Each number is 200 + 40 x the weight over the matrix's rms, rounded and kept within 0 to 999. Layers, rows and columns count from 0.

# layer 11 attention value, 256x256, rms 0.0489, rows 146-173, columns 128-255
277,133,217,296,221,241,196,227,234,275,268,254,134,264,267,150,205,142,212,216,142,242,185,178,219,201,241,236,207,150,246,167,180,220,189,191,205,179,214,199,175,169,113,151,226,202,161,162,257,153,180,196,235,201,177,126,210,175,116,237,240,197,99,183,219,257,139,226,267,170,248,262,167,232,198,194,258,227,242,220,204,272,182,165,196,217,187,241,219,200,161,206,148,244,218,207,189,216,219,226,178,210,197,144,205,173,221,113,214,173,243,163,212,214,142,190,170,154,252,131,145,233,211,203,207,196,187,271
166,217,178,204,158,176,236,194,192,249,249,148,199,271,158,255,189,126,231,213,280,222,224,263,169,206,162,270,142,223,206,178,171,104,229,261,182,249,184,205,236,221,212,164,208,187,153,262,104,214,255,214,172,151,241,172,89,149,153,208,219,284,218,142,165,171,176,252,220,205,184,205,277,158,226,234,189,179,207,284,186,178,231,217,186,177,253,200,138,251,267,199,272,217,217,274,189,195,250,198,208,173,188,171,149,212,187,148,165,166,183,177,239,176,173,199,186,166,272,209,164,175,216,172,155,184,156,164
127,236,177,188,244,282,213,217,186,207,217,116,179,188,270,195,219,244,228,134,238,168,246,204,203,213,224,196,205,237,222,218,239,136,173,205,185,186,211,245,271,152,180,148,252,233,136,199,130,153,175,193,145,208,237,264,196,238,230,264,133,235,267,199,208,245,138,187,143,165,236,276,216,174,266,189,185,258,109,246,203,229,249,215,166,194,175,154,185,214,105,176,144,224,182,208,260,225,226,243,258,124,166,182,229,182,224,192,105,218,177,187,133,212,134,161,159,172,208,193,150,194,198,167,272,166,140,145
212,230,204,233,188,206,272,204,197,166,121,251,214,192,248,190,166,174,244,194,324,203,217,264,157,199,258,174,201,217,148,221,242,195,171,221,128,153,156,186,206,179,165,219,236,147,199,186,248,260,138,122,216,244,193,141,193,224,215,246,209,250,222,168,241,180,246,189,226,199,166,117,253,218,143,296,185,222,186,233,206,198,212,224,166,157,196,195,187,229,200,217,169,231,197,151,127,266,182,240,210,221,149,115,131,278,158,223,259,182,222,186,265,256,229,211,223,185,258,184,234,159,153,166,188,230,218,174
240,223,210,264,228,202,197,107,125,163,188,151,101,191,186,278,257,189,225,255,218,202,309,269,175,254,154,148,154,342,169,146,200,181,233,177,203,223,175,222,199,205,133,234,188,186,223,193,150,195,242,256,158,194,80,199,215,205,212,187,198,162,131,248,187,201,208,193,148,255,198,205,200,258,240,180,222,241,245,254,243,159,186,138,140,184,175,228,281,196,180,235,183,257,167,126,223,193,191,224,229,169,187,172,254,150,168,202,215,258,174,191,254,176,155,231,167,229,147,163,158,186,184,236,172,141,225,249
310,157,216,167,229,257,111,205,235,153,149,205,265,155,212,169,232,148,197,172,208,175,146,274,224,208,252,189,102,271,182,183,248,210,224,216,225,126,122,256,180,210,167,156,201,156,248,220,184,187,192,235,220,173,187,270,193,155,220,188,193,200,261,143,223,223,131,217,233,224,231,205,214,208,191,149,197,251,97,65,225,119,184,243,237,197,165,259,257,215,147,227,213,300,215,196,228,204,238,241,236,218,171,183,140,190,158,126,224,135,221,148,166,173,202,219,153,170,197,178,229,265,194,206,165,173,216,310
174,175,223,214,185,267,127,216,173,165,228,178,272,145,145,189,221,266,218,196,264,126,245,127,175,177,160,194,166,173,154,171,154,203,167,220,215,186,145,223,214,185,187,255,201,243,199,97,191,196,173,170,226,176,207,209,234,225,177,146,201,322,219,249,188,256,143,228,215,147,189,267,304,224,251,140,188,259,198,251,203,156,197,180,164,200,129,204,192,253,283,218,204,204,210,140,214,199,218,173,231,222,132,207,245,206,202,204,204,191,197,183,231,284,264,234,196,183,268,277,148,296,261,215,190,175,189,208
266,187,222,195,131,125,254,173,210,273,255,154,241,182,196,181,192,186,187,175,298,232,225,149,274,187,199,162,229,241,168,267,175,228,263,219,292,147,199,202,212,137,172,168,221,200,140,233,140,217,188,229,229,188,160,221,167,185,198,169,176,207,202,265,174,155,211,161,194,200,290,188,149,171,280,162,208,194,250,291,165,103,220,218,258,241,192,228,238,142,216,283,249,238,174,210,173,197,227,214,194,165,183,171,168,246,169,198,205,80,172,166,215,153,209,168,185,186,217,124,191,194,161,225,264,171,153,226
216,241,201,227,225,281,161,235,239,234,260,189,217,147,247,222,166,140,262,218,208,154,263,182,150,217,157,203,277,160,174,147,232,204,186,220,162,235,164,204,195,190,234,198,275,184,292,225,274,257,233,155,261,169,170,211,199,246,176,166,144,226,185,216,149,234,194,225,189,81,221,151,232,230,178,225,181,224,191,127,179,95,145,156,213,208,231,203,182,207,177,176,256,162,208,272,167,156,183,212,230,222,175,243,194,156,250,262,213,152,192,261,257,260,208,195,144,144,136,209,347,223,200,200,201,212,207,244
221,209,248,238,272,126,186,233,149,268,159,177,156,136,167,227,187,192,183,184,230,247,225,176,203,125,156,124,190,190,206,178,240,187,229,211,198,187,295,142,278,176,200,221,192,261,240,225,262,125,137,175,267,160,183,210,210,176,217,203,139,210,219,182,137,198,202,187,193,154,190,154,206,238,222,165,235,200,207,179,158,159,170,186,165,222,202,189,208,190,202,211,172,301,216,275,267,240,175,136,200,163,218,201,202,237,239,121,161,125,177,147,222,193,135,186,254,209,245,167,186,214,173,275,140,203,260,205
195,218,176,181,314,225,161,282,177,221,207,161,199,239,277,261,265,161,150,184,121,195,198,121,154,276,209,234,225,211,275,248,139,233,213,242,216,229,246,258,187,168,185,169,171,249,271,121,201,221,243,222,157,235,161,166,196,179,249,243,228,168,206,174,224,156,194,227,183,163,168,152,170,226,193,181,185,204,180,212,192,229,223,234,167,233,225,251,137,210,179,205,144,220,202,179,192,279,236,137,144,178,142,163,127,189,178,239,163,213,238,185,249,283,202,228,163,174,184,205,195,189,237,274,214,185,124,244
223,269,232,161,161,86,196,250,237,181,248,244,192,143,227,222,149,129,263,165,241,174,196,184,182,171,124,136,191,186,230,216,158,232,130,213,237,152,234,214,212,240,125,205,162,173,219,149,223,199,186,188,260,242,246,159,200,200,179,183,236,150,247,163,281,209,199,290,217,115,167,210,196,188,253,286,155,174,213,270,247,225,209,200,200,190,171,137,195,177,244,113,147,292,277,110,185,187,172,152,173,208,129,208,127,201,258,106,235,249,212,267,116,194,221,200,204,213,207,242,200,200,211,189,214,228,175,279
207,200,196,155,170,245,201,198,192,172,253,215,304,205,176,193,235,169,202,285,207,208,221,273,172,193,233,214,188,145,237,240,162,227,186,202,247,247,258,228,204,256,130,156,158,188,218,211,212,258,190,230,245,192,221,210,175,201,148,139,138,217,150,197,287,190,169,310,214,166,205,190,227,215,186,163,214,172,174,210,263,243,192,200,193,212,184,223,228,197,133,228,196,203,189,161,172,166,242,219,273,190,231,262,244,164,257,303,219,223,261,143,186,154,218,201,208,166,216,101,121,199,254,268,141,139,182,232
258,246,175,122,282,111,218,276,222,138,226,189,190,183,207,175,146,245,174,168,155,192,237,250,228,211,194,224,174,162,166,269,156,214,189,213,203,230,197,169,191,168,224,194,238,241,215,151,162,184,164,258,235,207,198,205,255,185,177,178,231,180,235,194,166,178,229,241,179,207,151,196,263,187,237,179,173,195,229,174,182,256,175,254,220,173,216,207,174,221,209,271,126,181,198,223,217,138,164,210,206,276,211,170,210,219,197,197,257,131,205,215,130,189,186,208,176,210,126,159,205,187,192,192,245,233,163,172
246,223,196,185,187,153,253,221,136,190,282,226,260,220,145,192,253,258,204,141,109,199,219,222,180,204,208,220,214,231,259,180,179,248,191,174,123,168,220,162,165,170,196,205,197,174,193,173,153,195,274,143,158,188,258,212,178,125,223,220,245,180,326,296,255,253,192,168,192,224,268,135,167,181,271,231,177,208,213,193,250,217,198,159,245,184,140,217,221,206,173,157,129,260,145,147,250,215,222,201,168,160,291,174,252,120,200,212,181,153,182,179,217,217,172,188,192,200,144,219,152,211,244,214,167,194,211,146
215,206,270,279,125,271,188,162,233,172,216,262,156,200,276,220,144,265,208,232,169,212,230,154,222,171,256,169,142,169,232,237,185,211,135,243,277,260,242,177,169,178,208,217,268,234,227,181,212,260,257,181,283,247,205,255,189,154,192,219,310,275,163,208,227,191,167,179,181,255,226,229,221,220,165,175,160,156,198,216,151,252,156,236,152,251,262,183,212,190,191,161,167,206,234,175,243,248,186,238,190,218,211,243,209,245,205,172,222,183,153,135,305,272,243,201,207,263,191,292,175,157,175,242,194,227,220,163
187,230,224,207,162,196,194,179,179,232,218,251,139,178,256,193,268,251,264,160,249,268,214,192,177,169,217,208,199,113,204,132,223,196,192,217,214,165,130,211,222,190,198,115,170,192,218,195,225,183,159,262,213,141,241,156,165,272,187,208,197,234,251,177,141,179,157,136,215,257,154,191,168,252,235,248,207,270,237,192,177,207,207,164,160,198,238,216,197,86,210,162,149,231,174,163,231,134,225,167,197,260,158,308,180,148,145,166,243,196,278,176,327,212,123,176,262,256,247,207,158,173,292,204,219,183,188,203
216,183,261,160,212,162,230,221,186,207,177,191,215,229,211,233,186,144,186,213,185,166,169,182,184,177,225,166,140,217,271,114,237,188,171,190,216,213,205,210,161,167,225,168,191,182,235,214,179,222,212,216,229,193,194,240,229,239,206,205,184,201,256,179,213,169,187,254,229,202,206,301,203,158,254,216,212,227,241,184,180,232,253,121,109,211,200,121,282,175,200,309,202,219,171,271,201,250,109,181,155,253,231,243,230,149,128,254,145,117,239,159,162,179,255,140,178,253,189,202,186,233,204,199,205,213,222,203
206,145,236,221,173,214,181,239,170,211,143,204,167,168,257,257,179,237,210,142,230,191,202,279,255,192,267,207,139,222,155,229,208,166,218,218,234,256,197,198,177,124,218,203,202,212,187,188,189,217,197,208,166,261,263,185,134,250,128,234,143,192,213,212,204,281,243,230,173,264,238,202,179,228,211,172,193,262,180,286,223,149,193,139,152,186,162,200,209,207,209,256,188,190,214,290,231,203,236,274,179,184,216,204,212,157,205,228,172,268,210,211,131,191,143,181,213,101,205,281,228,201,163,307,241,148,189,222
234,238,123,245,247,197,145,199,152,197,174,231,259,157,119,248,130,282,216,210,214,204,127,144,225,264,166,160,197,219,172,185,183,127,167,207,226,150,186,244,200,160,105,225,169,188,193,161,182,190,272,224,178,210,218,229,112,219,186,152,193,233,202,190,151,180,127,225,160,231,124,215,160,176,231,237,176,184,176,171,187,262,159,168,205,197,92,198,169,216,241,153,247,248,153,185,183,171,257,204,199,197,169,258,146,194,172,108,187,209,207,196,173,226,180,159,247,176,230,152,214,233,146,188,167,202,177,148
139,227,204,216,142,130,199,241,241,180,236,222,151,174,198,188,204,275,196,226,209,239,144,269,181,188,174,204,236,183,170,172,191,247,286,244,146,225,225,181,157,191,297,226,269,289,244,194,175,111,202,301,201,206,224,240,219,135,170,210,171,290,265,215,115,210,190,210,179,146,270,190,178,129,198,207,145,274,162,216,228,215,151,163,202,223,156,199,234,216,216,191,209,203,216,176,177,247,245,190,270,232,224,219,243,149,98,218,249,183,177,164,201,209,215,170,267,255,154,211,196,210,179,148,184,191,174,229
188,235,253,193,255,259,230,154,150,163,210,161,200,227,275,171,193,258,160,246,179,247,210,217,135,199,173,237,189,247,201,208,170,196,186,119,242,199,139,213,270,265,129,167,242,208,166,209,165,147,256,205,158,187,212,229,136,293,226,107,249,207,198,281,163,245,172,180,254,111,146,218,190,203,173,149,231,227,162,280,252,159,210,179,144,221,158,214,171,196,226,250,214,156,201,189,213,221,181,214,236,108,176,189,189,219,260,134,220,161,245,202,199,262,198,167,178,166,220,121,187,131,159,183,247,200,241,160
158,164,203,259,132,222,184,184,166,220,214,175,254,115,208,242,171,159,183,149,126,151,165,264,175,273,206,220,201,221,137,219,261,189,163,163,165,264,193,247,224,179,158,169,163,282,205,227,208,183,268,263,230,120,245,167,233,171,145,158,244,245,244,209,218,258,186,203,191,217,311,184,232,120,187,184,193,245,195,124,203,150,154,190,197,180,133,221,224,223,172,203,201,214,276,223,151,222,186,206,214,245,177,133,222,206,177,192,220,135,159,157,269,155,256,176,196,199,200,195,204,131,256,176,195,193,184,236
217,284,186,289,177,216,155,228,237,300,187,162,220,249,230,258,197,311,158,211,268,180,234,188,205,240,242,228,137,205,225,201,275,106,160,184,229,164,186,188,191,185,253,187,216,186,227,141,231,212,179,155,155,173,225,196,266,191,224,164,147,164,237,165,223,251,110,230,198,154,141,108,121,205,226,200,226,161,267,182,201,116,162,175,210,225,120,200,190,230,254,220,174,260,150,237,197,166,163,157,187,274,337,185,240,210,174,175,219,213,225,229,178,188,241,179,192,170,197,229,124,128,216,160,145,224,220,131
196,229,137,239,196,202,257,207,157,195,186,174,190,211,225,174,130,170,201,244,213,145,161,222,170,216,231,168,182,190,131,132,236,212,242,162,217,214,255,323,192,182,276,267,134,226,227,222,218,207,185,248,174,266,232,182,222,267,135,177,226,189,225,231,230,224,237,221,140,150,100,197,241,170,140,209,190,142,141,282,233,207,197,263,202,227,180,242,192,135,103,193,217,180,124,207,183,175,188,174,173,204,190,145,161,188,192,173,214,141,264,153,263,185,186,159,143,235,180,211,285,217,121,238,206,168,248,165
222,90,295,82,180,209,215,186,170,178,210,253,205,221,133,155,205,221,214,167,218,145,272,219,228,265,134,136,266,191,141,193,273,199,180,131,178,227,234,206,209,161,186,195,216,306,186,178,212,164,263,272,166,141,229,229,119,169,274,200,287,179,236,128,155,164,164,202,210,97,163,173,227,186,186,115,191,162,233,163,248,153,188,201,248,202,222,143,108,195,293,176,196,240,213,261,151,159,208,204,210,205,188,111,210,189,196,234,175,195,212,155,245,192,182,125,215,162,246,242,160,234,246,194,145,227,224,242
172,186,187,259,284,244,237,209,179,185,250,178,187,227,163,206,181,175,224,228,173,154,277,175,196,185,203,135,248,173,227,187,285,144,180,210,187,191,247,118,153,197,232,188,235,227,238,160,306,215,115,199,299,188,285,221,215,254,236,166,198,225,216,192,119,192,169,137,236,216,209,213,178,190,181,202,224,229,137,197,118,211,224,166,270,140,158,216,240,124,193,156,201,130,277,190,99,223,215,231,173,201,170,224,256,286,174,162,207,215,171,191,183,158,206,212,172,259,221,140,209,195,169,195,206,173,216,263
175,209,188,218,217,168,227,195,189,261,179,229,161,182,221,231,223,212,235,226,250,173,279,138,149,178,268,229,230,218,165,216,220,249,167,179,233,168,208,244,229,196,212,213,204,181,103,234,223,226,262,275,166,193,233,233,187,184,193,239,227,137,178,223,235,182,202,189,172,108,199,275,306,223,276,209,197,174,227,153,223,186,199,211,193,220,202,237,139,123,161,276,195,172,229,199,163,196,178,243,136,157,250,201,182,226,166,172,239,211,194,187,205,253,179,237,207,204,97,174,215,165,166,226,164,232,188,174
# layer 11 attention output (transposed), 256x256, rms 0.0423, rows 146-172, columns 128-255
225,163,289,190,235,280,212,232,222,336,141,201,183,211,208,205,206,277,183,168,268,257,178,278,176,172,216,204,181,149,270,307,198,182,186,150,159,173,155,90,189,132,144,139,209,179,177,140,223,211,207,176,266,189,227,137,183,147,116,129,167,265,158,246,172,196,181,225,185,181,171,254,227,210,249,220,220,167,160,192,259,218,277,156,252,131,194,212,229,164,201,173,180,190,223,238,224,165,241,206,242,275,197,229,246,197,215,241,156,155,222,217,155,237,223,167,229,290,170,224,142,209,208,179,181,257,119,221
251,263,203,284,250,202,184,305,184,264,236,222,229,199,229,227,200,151,204,245,234,163,188,152,206,194,190,201,268,173,212,126,175,248,186,166,209,255,168,176,249,182,189,179,205,240,217,262,195,164,166,216,265,228,125,144,162,256,241,251,259,150,155,96,178,257,230,266,184,188,138,275,212,242,167,238,242,193,167,193,224,114,205,209,224,281,217,246,238,144,143,266,195,133,81,144,244,205,240,145,203,253,223,228,194,167,183,146,138,165,253,177,260,302,191,217,192,211,249,88,245,169,221,259,253,166,124,187
178,217,103,267,242,211,212,122,222,264,206,197,234,203,221,288,210,255,167,169,187,172,234,261,209,201,189,258,345,188,144,222,242,196,234,131,213,149,182,206,182,211,236,190,146,301,185,212,149,260,268,271,207,161,242,284,202,155,191,218,142,236,228,131,186,240,256,164,214,160,249,200,206,184,261,173,162,182,260,242,179,227,254,201,139,196,103,217,150,281,197,181,202,213,197,253,248,209,225,190,230,306,117,223,194,217,188,152,194,194,239,180,229,172,168,211,241,142,235,206,185,231,225,140,233,180,184,144
131,255,184,192,172,213,190,190,256,247,230,283,161,231,229,166,201,279,294,223,234,153,205,221,187,215,308,190,149,125,205,196,151,202,167,178,219,202,162,234,210,233,280,220,237,160,216,153,104,194,133,195,137,248,179,227,172,224,189,226,171,292,187,275,189,261,316,137,256,222,286,172,201,154,193,252,244,148,222,264,155,152,216,189,229,113,205,172,204,116,133,164,84,214,206,153,171,162,209,210,179,137,178,170,177,228,193,108,274,221,193,196,200,191,174,122,176,286,161,141,151,95,217,231,195,159,202,209
149,187,95,252,203,172,212,184,218,205,278,220,133,253,253,244,196,315,214,200,207,213,166,199,147,177,186,238,218,258,214,185,266,147,221,186,176,251,168,205,260,153,194,246,180,215,151,175,218,227,190,206,186,133,207,235,149,203,231,149,201,180,226,165,166,191,161,290,154,190,214,161,242,152,172,213,228,150,228,270,219,228,105,156,132,225,185,202,141,149,203,275,91,269,163,246,180,203,209,136,248,173,146,186,142,165,205,175,157,228,219,111,170,164,218,165,190,223,87,248,197,234,164,140,253,226,236,181
195,159,128,211,159,175,145,207,205,225,215,163,205,195,189,130,154,232,181,230,186,90,207,259,170,204,177,178,137,227,205,133,162,216,86,251,140,305,173,204,235,140,315,181,245,233,217,230,187,276,238,178,223,164,213,188,188,131,270,143,171,113,164,179,202,198,166,206,250,159,158,308,147,165,157,153,150,272,199,219,257,227,160,180,278,169,233,165,194,264,132,151,170,152,182,216,192,273,235,222,204,211,267,188,171,220,187,208,203,274,174,192,196,207,219,194,253,207,297,199,193,207,165,225,248,179,228,209
247,229,197,247,193,330,158,191,202,147,161,176,223,122,183,158,193,204,191,160,246,209,234,176,281,249,186,197,197,164,245,201,133,209,221,207,202,214,206,242,207,194,145,183,222,226,199,190,169,254,163,179,215,276,173,205,133,160,147,113,238,227,213,219,221,146,168,196,194,194,253,213,216,187,185,230,166,215,231,98,201,174,228,153,193,217,243,142,200,203,263,208,215,237,210,141,255,173,225,205,215,230,160,172,243,175,180,187,175,198,198,216,138,191,185,179,271,115,142,93,147,196,179,177,154,137,151,267
200,193,270,279,231,210,175,258,223,220,202,161,197,211,193,252,210,266,211,183,243,179,281,250,229,269,204,127,193,193,228,139,211,252,194,181,311,263,194,233,247,220,204,277,161,221,254,228,177,297,172,175,245,146,214,180,232,202,219,247,152,184,191,245,118,137,280,203,142,222,242,175,155,192,204,174,168,167,155,190,192,266,219,189,189,176,178,212,212,194,208,228,188,157,255,196,232,183,176,218,181,96,232,178,180,223,226,112,172,157,198,106,217,202,232,165,213,167,209,234,234,210,253,176,195,146,261,161
225,196,196,199,160,193,183,258,211,170,179,256,177,199,279,236,188,122,252,248,208,150,178,171,223,165,225,162,127,146,196,151,263,246,232,166,217,207,205,108,245,208,98,134,168,276,210,198,280,253,128,164,208,273,215,195,208,196,328,269,158,238,190,174,145,189,204,189,199,159,112,227,179,291,185,124,217,212,159,277,155,161,210,279,176,192,166,240,136,250,230,149,140,216,243,150,156,138,125,240,195,204,230,261,132,222,124,283,177,231,192,147,158,192,292,123,223,207,140,168,165,219,238,164,279,157,107,222
195,167,281,211,222,178,215,161,281,249,249,187,233,231,203,209,237,181,254,171,135,192,246,235,234,146,227,116,208,202,184,234,245,131,237,248,224,189,178,258,246,217,238,251,124,244,238,175,254,174,211,190,249,209,198,228,156,115,197,218,257,137,170,169,215,163,254,198,233,224,188,173,220,236,236,183,228,156,144,222,188,222,232,265,315,256,190,200,104,104,242,279,241,173,187,302,168,281,216,192,213,197,274,208,249,187,187,159,130,183,227,259,234,189,243,248,233,184,244,220,219,201,209,196,251,158,152,211
177,236,161,223,235,194,244,301,216,297,275,159,252,215,152,244,224,192,233,191,151,253,148,194,221,191,189,201,197,187,205,170,200,210,241,288,222,182,185,235,136,219,160,187,127,202,221,192,186,247,126,185,138,224,213,172,225,244,298,185,189,92,161,146,254,128,122,229,229,142,183,243,170,193,153,237,215,240,193,169,114,153,102,189,174,186,200,106,242,144,225,133,219,245,243,263,300,171,134,173,260,207,167,149,166,236,177,213,147,159,198,166,247,232,190,182,265,239,188,185,107,255,242,191,192,208,170,227
268,182,216,196,224,130,148,205,227,99,209,172,220,189,231,213,165,195,233,191,253,197,264,212,213,181,148,169,234,210,264,131,103,330,179,253,232,181,142,267,201,193,137,236,231,235,244,179,215,204,245,187,273,112,145,152,235,204,158,263,232,225,202,162,229,217,264,184,189,246,130,198,218,137,268,162,261,226,279,110,168,203,190,194,190,107,156,212,124,139,212,156,241,227,246,197,191,171,264,202,221,123,140,199,204,203,188,149,256,262,218,186,170,187,217,188,191,197,219,208,219,205,214,177,267,98,257,196
225,280,154,143,166,113,245,139,175,184,196,303,227,214,211,157,199,335,196,226,229,153,199,208,214,165,157,269,157,154,192,229,207,237,156,185,207,171,189,208,204,181,189,239,203,213,175,171,215,187,113,188,279,233,114,223,205,177,277,190,251,213,208,132,208,269,207,259,216,212,161,200,190,200,306,196,185,180,196,204,165,248,201,192,173,222,200,210,179,168,139,243,201,204,196,144,177,254,151,206,253,120,231,160,211,320,204,301,153,249,103,263,193,196,186,269,256,268,226,203,345,180,187,156,146,178,186,211
178,205,165,243,198,213,186,239,174,203,170,278,252,209,178,222,252,292,232,275,183,176,224,229,235,121,185,187,232,196,226,211,187,185,192,150,214,85,261,187,216,277,178,205,173,102,215,161,243,157,167,233,220,198,212,170,70,148,200,140,164,141,246,231,220,171,275,182,196,139,147,234,299,176,286,187,197,241,153,180,179,155,182,119,188,251,192,185,275,117,244,215,228,168,195,158,291,194,218,228,152,148,129,179,166,201,186,202,237,190,214,213,195,162,203,222,234,225,248,238,194,139,185,227,248,158,186,275
206,143,227,143,215,228,148,212,142,259,191,169,200,222,263,183,210,233,157,199,203,185,312,156,170,158,134,80,232,201,197,167,129,183,270,216,302,140,182,139,162,187,112,196,245,157,276,208,197,281,213,193,181,164,200,239,149,239,236,189,207,241,207,192,227,149,157,281,225,143,182,163,216,154,196,319,148,61,163,305,271,283,285,207,246,240,194,237,165,272,183,182,172,158,291,172,259,193,193,206,192,212,277,182,217,153,253,151,197,177,208,285,220,150,178,216,201,173,228,212,178,231,188,171,151,206,194,171
218,211,234,176,216,128,236,168,232,196,185,246,219,208,149,141,203,185,93,190,224,164,217,175,118,165,223,142,199,189,191,215,209,241,207,211,156,191,206,244,147,152,199,195,136,246,163,151,271,261,199,210,196,305,286,240,252,175,206,240,149,210,75,175,192,248,187,168,138,243,196,212,165,204,201,219,152,205,199,134,218,226,136,207,226,193,209,247,220,174,146,255,213,126,238,152,175,157,229,258,178,237,249,236,172,109,181,248,267,232,211,153,217,258,195,189,204,159,172,208,238,276,218,168,253,230,233,216
215,223,257,211,170,141,170,217,241,252,190,222,172,128,198,144,281,207,184,209,185,154,224,170,122,212,176,217,231,169,210,215,220,235,224,235,83,206,204,218,181,174,261,213,207,211,257,130,218,180,262,112,222,263,271,138,190,200,241,164,295,226,213,172,157,189,147,171,263,189,212,206,149,143,174,197,108,227,239,207,263,162,207,202,143,207,228,200,241,239,203,163,166,267,195,260,180,136,170,156,197,200,155,183,220,133,221,147,194,207,285,185,179,140,203,261,150,181,173,213,230,112,221,166,222,161,276,205
238,217,310,218,263,281,207,236,204,187,203,180,176,153,152,272,135,203,303,177,203,201,207,215,182,165,91,221,150,268,221,145,229,211,211,204,251,219,174,194,252,269,253,190,158,163,223,172,238,245,245,139,175,268,100,170,242,219,203,184,184,186,237,195,223,222,133,122,213,176,149,174,232,220,214,178,175,249,212,253,247,285,202,195,249,225,118,170,170,181,175,196,169,197,196,175,202,258,170,191,161,234,227,145,195,167,289,286,159,117,214,226,203,190,219,123,157,217,192,243,246,276,178,153,169,250,195,199
212,154,226,250,226,175,226,236,170,274,180,268,207,222,199,203,187,208,165,260,174,231,235,178,191,223,251,201,229,226,143,202,180,209,141,217,208,213,228,220,107,145,329,139,190,261,138,211,216,110,165,208,209,227,150,234,164,216,183,318,209,243,256,117,308,235,206,186,209,175,217,207,223,313,272,205,192,154,209,182,210,190,198,133,184,202,142,251,153,270,258,147,144,143,232,196,192,130,220,193,209,168,205,190,211,244,269,249,199,142,163,133,197,293,201,202,195,214,259,182,214,211,142,145,258,299,207,234
187,240,209,202,250,224,243,154,124,264,176,225,156,205,197,273,162,233,122,251,239,228,258,149,235,262,179,304,246,197,205,190,233,180,175,232,252,212,234,181,253,208,171,80,242,227,204,209,183,208,246,152,195,276,286,252,155,237,187,197,234,201,196,228,220,180,247,109,200,171,210,220,183,104,227,114,209,231,173,129,159,198,277,178,205,240,266,138,219,173,250,242,188,183,150,190,179,192,238,240,199,180,207,257,167,143,154,195,241,159,220,113,233,188,254,236,230,239,219,245,244,243,196,272,204,186,243,244
194,241,202,174,204,242,247,238,245,213,161,227,149,131,190,235,254,206,223,198,185,181,239,187,221,202,171,181,171,237,242,217,162,195,151,198,235,222,106,153,200,215,178,198,214,212,168,186,232,145,204,190,103,173,297,204,170,88,200,225,262,255,247,219,191,236,260,209,245,244,220,222,174,170,227,126,218,142,142,245,192,183,176,195,227,178,206,216,212,144,224,140,223,236,170,123,275,212,261,171,145,273,205,195,166,261,152,221,149,292,166,177,200,174,167,216,149,167,159,158,215,221,123,117,195,205,194,141
205,135,190,169,134,298,269,208,195,164,230,189,236,237,255,301,159,213,159,179,227,210,119,243,247,198,256,297,230,232,117,257,151,194,238,220,154,166,199,187,180,141,262,265,150,179,225,267,222,202,273,250,261,231,156,208,195,122,298,245,198,237,265,262,116,231,212,246,248,184,225,161,162,176,156,235,143,155,112,222,264,135,132,248,44,211,192,137,207,221,222,150,200,156,251,173,203,173,179,178,175,146,221,266,180,227,182,167,239,159,162,164,286,245,277,186,189,137,270,180,159,157,180,250,220,184,191,253
166,138,213,226,205,137,203,108,157,241,239,228,195,212,219,240,193,199,154,191,201,178,163,144,236,200,209,178,199,236,217,196,185,227,229,218,255,207,251,206,288,313,211,166,260,170,180,254,170,206,192,213,197,162,195,155,121,182,250,247,251,273,246,88,191,232,209,202,159,309,273,198,198,173,153,103,167,203,207,208,269,210,128,284,217,122,196,216,178,160,199,151,152,146,167,120,198,168,193,177,224,284,228,140,230,194,193,187,187,203,196,196,163,237,142,179,250,183,183,247,242,170,206,148,217,195,140,196
171,131,200,303,223,192,153,118,229,231,253,263,179,197,164,156,301,189,193,190,151,201,244,170,138,199,237,228,191,238,186,294,118,239,185,131,173,165,245,225,271,127,195,191,220,152,222,256,248,233,203,124,220,278,166,246,179,283,180,218,247,267,241,177,125,222,240,214,230,186,220,134,194,250,164,141,209,224,254,271,152,182,112,203,219,264,240,134,259,240,221,249,203,183,270,237,187,194,242,214,234,178,231,276,206,210,240,210,160,254,252,245,190,183,193,212,244,265,185,121,281,231,219,198,201,157,237,230
177,214,162,163,254,258,196,206,201,227,206,205,188,186,215,207,135,241,222,141,167,152,213,203,195,256,206,181,119,154,186,223,224,247,209,180,211,160,174,303,230,220,199,152,116,201,187,175,197,216,134,189,172,299,216,215,241,163,202,247,194,187,216,211,147,179,249,211,171,154,125,126,144,212,208,178,159,237,212,241,228,180,140,171,235,180,170,266,96,186,160,218,233,146,131,187,155,217,282,133,205,109,211,132,202,213,168,181,269,180,208,212,237,245,191,259,111,180,250,235,231,230,175,152,189,196,125,200
209,230,225,218,271,202,253,219,188,214,216,227,145,137,199,213,228,118,209,192,169,225,275,218,249,169,172,162,190,143,140,229,166,102,243,253,167,225,219,227,195,226,147,223,269,206,221,234,137,109,211,204,234,198,168,200,110,126,220,187,195,187,203,104,236,225,191,293,152,105,176,147,175,131,205,195,124,198,221,149,203,161,166,118,190,173,168,187,191,175,217,194,229,174,233,208,234,155,260,206,242,164,273,256,200,234,236,215,199,181,167,182,122,251,151,107,149,188,228,211,301,216,166,173,202,185,172,184
212,168,304,252,276,249,185,204,148,178,159,160,179,199,250,241,202,224,290,244,232,215,169,162,196,229,244,135,217,192,227,220,180,280,135,214,102,170,146,153,195,194,230,162,286,220,253,167,246,206,210,205,123,168,174,182,181,158,218,185,201,221,223,193,176,202,210,198,180,197,239,226,219,190,198,207,301,229,266,255,154,183,167,213,213,283,274,194,226,117,185,162,224,225,232,164,222,214,147,166,188,212,233,195,101,238,178,185,187,205,224,185,170,226,175,219,280,200,191,271,161,128,215,173,211,241,154,119